Weights of a small GPT-style language model, trained from scratch on English Wikipedia.
Architecture: LayerNorm before each block, untied embeddings.
Training: a variant of Adam for these matrices, 145M tokens, 8863 steps.
Each number is 128 + 32 x the weight over its row's rms, rounded and kept within 0 to 255. Layers, rows and columns count from 0. Numbers have three digits each. The size before them is the row's rms in percent of the matrix's.

# layer 5 attention output (transposed), 224x224, rms 0.0359, rows 12-25,44-57,76-89,107-121,139-153,171-184,203-216, columns 168-223
096:142209113112123159109181164155135113130143139125202091123098120150167098115112172120144100155175151114128109149123181133110154153140047093109131165131125131096145083117
084:110148135130205111144088184059113143137145145166109166079068096168148094165116169141117147157084134110127190138078139073120126134120152132124132123094165141088120081106
100:174140102026112132128071066157122119143161121106132133105078144125098171093177123123104130126127172108168093099178115117145104132100134135114110157074134136120178123100
093:168067154089147171095168157150185136118167175122137113154093080164128102100163132064093080121167120117096103135104160125183101170141148171093108144118153126151156199074
101:154116141162155134118115046187105132114144154132206144161180088115129135111095134105118123107128038112051144134109136170186095107137083150168140161145079089166215120156
091:100199143125139103099116158140158112130148149120135110119077107117154144120120142102187114144117126137104162158136106093107162144183166140126126105081118089153159094079
088:088138114141086114163082130209132184088077143089123130113088147107164159090136126134173086152174144162123131099110163143094113125077121103122127166082090063085139157097
086:152173082113095109145124157108147144155155075110157126077118084145165146136126131134129192177157181083095147140126165081103146110171147085098146077135168211143087100129
087:088067121142149087113119145121098137109082130091087175126176144128136145091116152154134177182120124129128175148137125137141156131165119138157140142112167109105142156116
092:095158146134178125120103111112163128124112182129126111114127111095096145154137159099092129103112148136089175163071097103082144085173136172184123125082114139120148138133
100:137107150123114128139138099181164150106120109145159154084106172091096165126140075114136081107087118121181086075127131101101173167080135105120141103160127067126146090147
112:159122068146113116161157116147149127120162134119183148107166126114154151108126150163158120142105072109191087168149091118178185116156123116141182120112151041127178095142
089:145107187115118191126128158090098129154110123152073142106129104154111040132160187106064105181141122171153121066160126178165107157124180158070157168135144143106073169117
100:130054188086156168166142101133142081123108152147119117105093150121085060156197166115127096140108155130087157145134134163151106115165194158076161140168114099197159146127
101:109207131148118058114118153102129112104150131092114130150154145083170145090180173104114109075145152130140172118106126125127108070154105161128133133148117085147097158160
097:189160115110163085135110145093152136150128145167118159134077123154140131079141178081102138141133100089140120127127141091136094113097200172100069138134150130138124111144
080:137090081166139118094114118108171106121154143093165114078124133141147147058137115133130141089115098148119130081095200169155057018146085099119163084147142113125124106140
094:177108137166129141138130108152133119121145132144099136085172130114114130064164172093139150102140064113071088105138150155127120167171154138100167126140052106128093132129
104:106097193162131185146136083075083171082121158122170158082149120126167144180059087154156164174144088154089138100124111129128129114119138088100213152116090144123142120164
092:149178094073149164170132112144155099088129123096099151071150127146113180096107112164114120095145065161127130098142115127140170117134116080181135107102145094103121116156
092:075103173141153154085184131155132169057107208116110137116078109147138133161099041110121136201132108158119078128077130132084157133087145100156125183108151135141163130134
098:165186115134117095122094116130134135145112114172179092165154117155159164116122166102133124091147153090181138139126126072100110101167118142073121084137159138118120099127
104:128090179096146163137088138148122141097116094113082197135147163209098173127135117175135121166147179121060112141109163071128115164120108132115144125129173144133131104143
091:146112139036199126183140125165118139152141151121062094075150113151098131085095107121161127141109112174088059152087094101101152183152138138098056131082101118130133152066
095:139093116160124120126176119133117120150098123140199083085182084102179105104153127092190123140167149095136124086105129163085138096100128129132110101181104106143135066126
107:068107092095119148137167027136156151113130184114106158110133174111192141140174116128150123158136089132176111183099112124100186114102119109139137106075164116076181146169
093:143145120148136192122193115129105152147145130157081146128095058144094107113120109078087075122102038126119107094163160167143136141105117125160179138148184119108139142155
088:177093100115111154163108063109133090107136090140113205064149152113053094129133171146083133178099156179059157098150099161163129104100137155096118130131115128170134112118
103:153185131155182103180073151154097125206129115118151093103157121159124126084146109061147115154129113067137183120100110109100123161115123108095130190130110175092148139108
112:152150110116180081116128144031144151071138179113095084155161177072139137084142204170125138064109174133193153101108104136125101157116175175089093126102110128100129120121
111:089107076112132123131097077088143049149180197074117170108076103088145136103192136146076139055114101124152107079107105163195134067127105121110141089098148135092115112086
100:164166078223156145085131097177138156184113206145181133125101109151106127084126110117127157091153093125111057175094124069095127127175134079100094195106148081113172139122
112:138163143176115137156167059147103199133185113152143201107077071114107119138121139119171128116089044116103171187159161145120165061154115103082110102135146145125178133115
108:102112176094084136108153122123122116071181168090138204144091128090144117157107156136130130140129093122114155091078078173055173117119089089141100156101138143165151129077
108:089040183089124153135123121076138181031117159126094146081158147101136134150133098132133096196137063108118157085106135170149118127132135149130101153151137114211133183127
110:160134128132111130157123082085088098165139066183178080169133078158160134166075114177100180078144191144110089111165137132116179131123123112140150081122112107126057075157
094:104060166127119095089102152150092096082140129080074127118166140098141104063111112128155149151159154154148127091142132134141182110110150153149182136090113079083142127108
107:166152151129132138113168135123115210117117095142139191166154164066126125103065132122090120060116159143063108172088096094045116122137115101183084149092079152103177123088
107:101120098098129128143109147126141123102092092140156086093149146139113145096169088115145109141105144061137115090177132111145105116089159126120154137199141099175118097111
096:093124118075077130119114084162166141119113144133128191096130102126206115145149131130148128134110147139146137168131157139155136180097119139125146122124154108098094133104
106:094137176117086107130156129104102125110128180176083111107066122130107129174119135095099103099120174212125178062152140155122167168159150149102175146120135115121079153078
105:205158103116103141110084106112119102131139103143094142098090196095000107091174200091113106094127145106098177111179127110107116101182173144089145155130171137119151157142
104:173137136121166076120154147130158097126122101108106125156179113154104107132151150171071088121123196149179108142116128158124122081147151156141066116199119090128156152095
102:105207151133088077089118130086107125109121150074111146138138139096185117130127141112127113106182159135141170100128130115095098124149103114117123153104157130142093135159
100:172138119094155077106105131071136140106107150146120144130049172128167151141165126111123133113142071095175113130121109102145058142089152165096102199148183170089127132135
119:132132105142080095124058094087150098149149111097141177109095123131145142112120114123112133060086115154111121065083127139149081100136114110096111107128150152077161151125
106:143109127182110156131181095117149181110148136163071182120123153156167181084180128101106160127138086120047067137097117138109131152101149137124141140100057096074087152127
108:100110169179127145172183076155107174100172122108155156118143057140158123122108126149163142149131098145070156133086179104109160129147116106081170138146055125123137120153
096:111137103098081138142132111111177117086132164115089185108110085124075130132113159113129143098170089183141157087133128091128162116183128130168093143106114136147122148134
096:074070186117161111112114132184111176059130210083124106091088101147116116115114061125148109184163126118190142104103134120119132151100149097150137166143107111129156147150
103:157149115153068137108098131124079130143092109140175131136182141157178143162077141140165168146203186119123114139138095066094119121176147119053085074120123140116077075164
110:103106178103176112144125159172151090090130078139070150122177145167065147080137125140131121132133121122067170120119150102165137150154124147138171135196151129146126122048
109:164100102052182157160125108100126163109146152138105129115111155104085151101122113116128143106085118176075071168096061131115153166110180148157091160048069123076193138066
093:131106111141106129112119124081115111126084125142206115073158147099193150120170077091165096126160154078162127118090091152115121096089108090142129084162118126151173070091
109:071077074095094096104135044145165135135117159086116127142194132114173120080142136150156134148100094093186157158136118118121179118088140141166185118086122124094159163159
109:101127155143127211106154104134114140125116102202082112095066112143095139148155152088068115117103056137084123075145139160154114133106121171145143118178165119161138196137
100:141104113150119126149120055123121090141090076211074182092089120125049133132192155111080088198073133143057151115143091171159114111128147179088150172174151157167143138120
106:158167132118124112154106203113102149152087170077086154161133067099205139133066118139087113155147052125153128119140086143154129175136112116118099116153170100111155110149
104:138085130122130129143139156135168136104118131093158118098175170114180109128108150142177141129103131150146167082137189139122126177199145106077051085097168113120131151149
101:125147108107156199148128169184150140102123139100192123120118105163113117123156046132121194145157176125134114103147165131173088119166134126136098126137165100135084140179
104:134113153128129169169146123073087165135165132077173120185171179113145090084103153168103178084098149104103089137195072091117137129134176109099110124146191178134174143080
103:164105115151118133126112120096161181084104133161143050178123150134145141101102158095119095106127179084071133094133086136192147132128129146127156163069084183126101161111
100:092115107114101093109113089164175115133208167089152125136107155138150123126085169031169057137144095147054114151092107148113117118143122140102107132109112131168122144095
109:118151126118180130190157142086123113059153161175150081137111140084083158168162081082128162163109178144198107111137135125153137140120114142160111204132048143124097153141
113:096089166149091152187148160087105170085186113125124187081116130107156120096133173113140166150118143078127104154148172101128193200114165079090106159133151097114130148113
106:140072145160131101103191085116066210121136118121132075148155145123149160114129135148165093103076131133117134123151133207121111153167144155130052110048105095133163124102
090:083123157131083145093115135143098108123184182169104164133170128152080141099155096193065128107119144197105086143099110118119152091126072109180156141159106175107109099073
106:091134160173116186142092156068125174175134142080187083106167145150131098145110106134147130132135137143110154126153119098161139166104088133135096137193134221168115136106
111:066077095177126157140130116126141154202139098113148151115090101089115129137140153114140118115156137118121180160152124160143114138107136163127118105123121110108104138131
094:164108054099101113149092110161128101130108236066128181128139110119152160129132122131154131131144072119096094202099115141037052118087144140149154138158114182091095134123
093:159128149102125141132083128121090109079111176101115073185149055134099130140134132161183161111206192111122104072126105113119104103036149146176127119134151180128118096131
091:181159140141110119126102090175080087127077141096095125156160107098109134153086102104140118114157140094136166083119124160134100123174136185130130127120120133189096077134
094:158146173121146116117174134144137079114156151119091120141156124134111090160152189135090112131113174125131081126126129163126102117147157140133127099229109085154161161092
090:174219144185110130133137122111151098118124175117162105110119170082216134115148148073118139134133132139107213134100160135101120113172124184092133143100117087134134148127
092:172158126098148074103139110054125091119162185156131149118069169079195184136135156066127139078138107092138144157082142098143093110087140174085098133109128150130110123188
094:126091109141140136100079085093144062142163178089140168125095134120151154107139103136120181095098063169156121090073170160147100056126087116085136095146108110100172103136
086:167139079198132142151153079158112117140144199134101152135138123139132173088148132122136164105159079092100097147130133124121094107127133136102163121105074076067117143137
081:141073154191145158171172091150111206104156108123158176158174076184124116158104114154153146174112051108104124105149152155111171092135122097125131176144079116107129160135
095:091099111065086172101151092114138128045133170094110212097104090128117102150079131192158128131164135144145135087081154116132184174193109107153116137118112165146150152133
084:067028197120130191056136158135132169044101164122112143097107115150114137168147064085120089176148134131134087117055174138131146175117143115130108189136134140144165134117
095:164163125152067145112079126099080108118140085168156161173156136131123131168062139159124155127169171147158114120127077104109149116198103122110117090104101152104058049156
097:098081201114151164132131116138136078139085068084068147143168113199082175058118148132135120144181169132067121107130138113168192160146126119135182105175147156146129113121
099:125131088075175173195129119127119162111123186111087128113131127093094169126106122101105135122115151115098080159054089103104160143131133112141071152066094149089188114096
087:163115088143119102096136120123139099137101135121195133094135130120157138136138070078178112136141158061159125141135083089134125097114100106181147087145115138165190063108
097:091087099051060137128165030119162119103120163109112143144179159088170100110165118144137137133143128114164133171143112142160175106125148151166173129087134128109161147174
089:104140111125111171085146118103116135142151148153086137131087119181118139145109145108086097161117086159106106071143075131165127165149104153120156129150172129148121173170
095:128124131122129130132200149113035120092142171112116130160176170133222039103103163142083104112203134131076099142146133118083083130098086152238120081150143098104104128120
091:089132129136114157124161103120091124203134092149113153074109140149088089117102141082148104169164146081152166172102184134110154144098176100161130104155140161105194124074
109:183192081114155140130159130131111162104126183146099135123123160123090128116160143127116117085108198137197079127073101153144108117126147150147078137055154109102076105129
105:132124150096122115138136159053149077107173196131126151128115136131184160118171100127082111093067119096089055136177082164165126094098180135097092110128188143107126168146
102:141128120158130086107143114181163156157130131111189084086124106165121130111135136068108144121124096143123101153110129138113143142157163106054090221058125129159186134112
113:106159098162110120140150079130111159134186086110158113112082102114102181140154154077148120145111058124080152159087097151096124068146169143151076108119131153124169180095
103:105153182126144127129158132142069103118163131121154181152127129072173104109117145133100151178134147122119126111108105182114111107127110139150092148088109114099169134083
113:097076153119122160194105111112102175045165095093126146107115120086195108108142144122122103155140137074131147092175140164170171133125116076125110139172150092151132137112
101:143162100104164088137109120043153138162139089202167078168161030124165155164141108147097150084122169113130068114201121125138140144146146102122133070119148077156134109166
099:114101111106118073109125161142087096109145147090128103145147144084151171072142101139183134116137107161089162081113089078085183082142113137179160137106144094084173115123
110:179174146185094102097147186141097143130092088113132161102137157119117148136108202131131154084144212141066141148085077097050142099158117098177076115113091138136167104082
103:079113122114105166173133111094151168123161126156140171108139141130095120124164103134103107114071156127117117092136141130175163177076163156109109129159157077146112146082
092:145118110058102123068107165136113120119131137124161171140099119131144149154130180134140137141146157171133131181094127135132131130078115143143161146125154147091127117165
121:141090204090125131139107136107112065067109143135109129112123100122141165195114096150117105039130185216142159061106122157129144114125139140128168143122132136140080144141
# layer 5 attention value, 32x224, rms 0.0406, rows 12-25, columns 168-223
100:108099165151162071134169173157137164091096127119147091140067176199108154078141099107124104115092135127126133110097109166143119110132136151130178046117190161118136123108
097:117122153104095186174106150136121140105077140073164161112170138064117126115167146145108112100189118167100100177127208134146112230129124076157137175138103197122161112124
106:138150188165206145161072113200129157083088157173129091144120138104157117120068101177139105167185093122139091142160142109118153176122089148140117162143130133170149105179
095:134108099148114196120089104166084103109145155091147136114125111103160116128109148210121080170140170081146110113156101139123098116108156048124098136112128115118145145109
102:116161111161175164082126175130115171120147132166140132165146182127159190112125119122125134162122159101179136104074098145101148129150124072124158089107179151152088178122
100:121063098107178108140156115109161066076149150146113127108108117150132137126082107110148140164125148085163119158134137109169107148068124074081176115171101128091139156165
097:091130107173073096126112168127080054130200157154103126161182035158118146131041089179136172083133158141099064117099114107072088093179168158066159083120079133122087157089
099:099120136124199069082099152142151097107109152136143172063104154124133136132162137148124128100112117093168113127185144116145104121097143145202148154135073103133148106127
096:109196100116077110151099110110143177150121103146174176161109072079149096150161137080099127126143098147122181114116178088114130137146112095151123163133110124116130133163
103:090100066124154122173145137108148066087116085112164159129139165180116163139113195118196133122133106141121118103169132135152147123176153156152171106146104059138074192145
097:165164114191139111115129140188110095147104124169095168180097152132107129116128151206163139109129138097165106116119148131100139131193105144123123185135145117141117158114
106:167160121131160106095173172160165148171097125115078118098044119163059086104065129112139154117155080175104183097060103128104055159139055145107120163113133131150129113117
103:149070150116149080149107119085166147143151140133160115102152111118084158122142115121115113110089142110129166157132111085153123077076086207112165141134093161195188133131
095:102111135114164150076142079113139147093177132073172154179104121190139066174130127124118170136120108168118121132125148169137107095096083123155080102096125138100137110111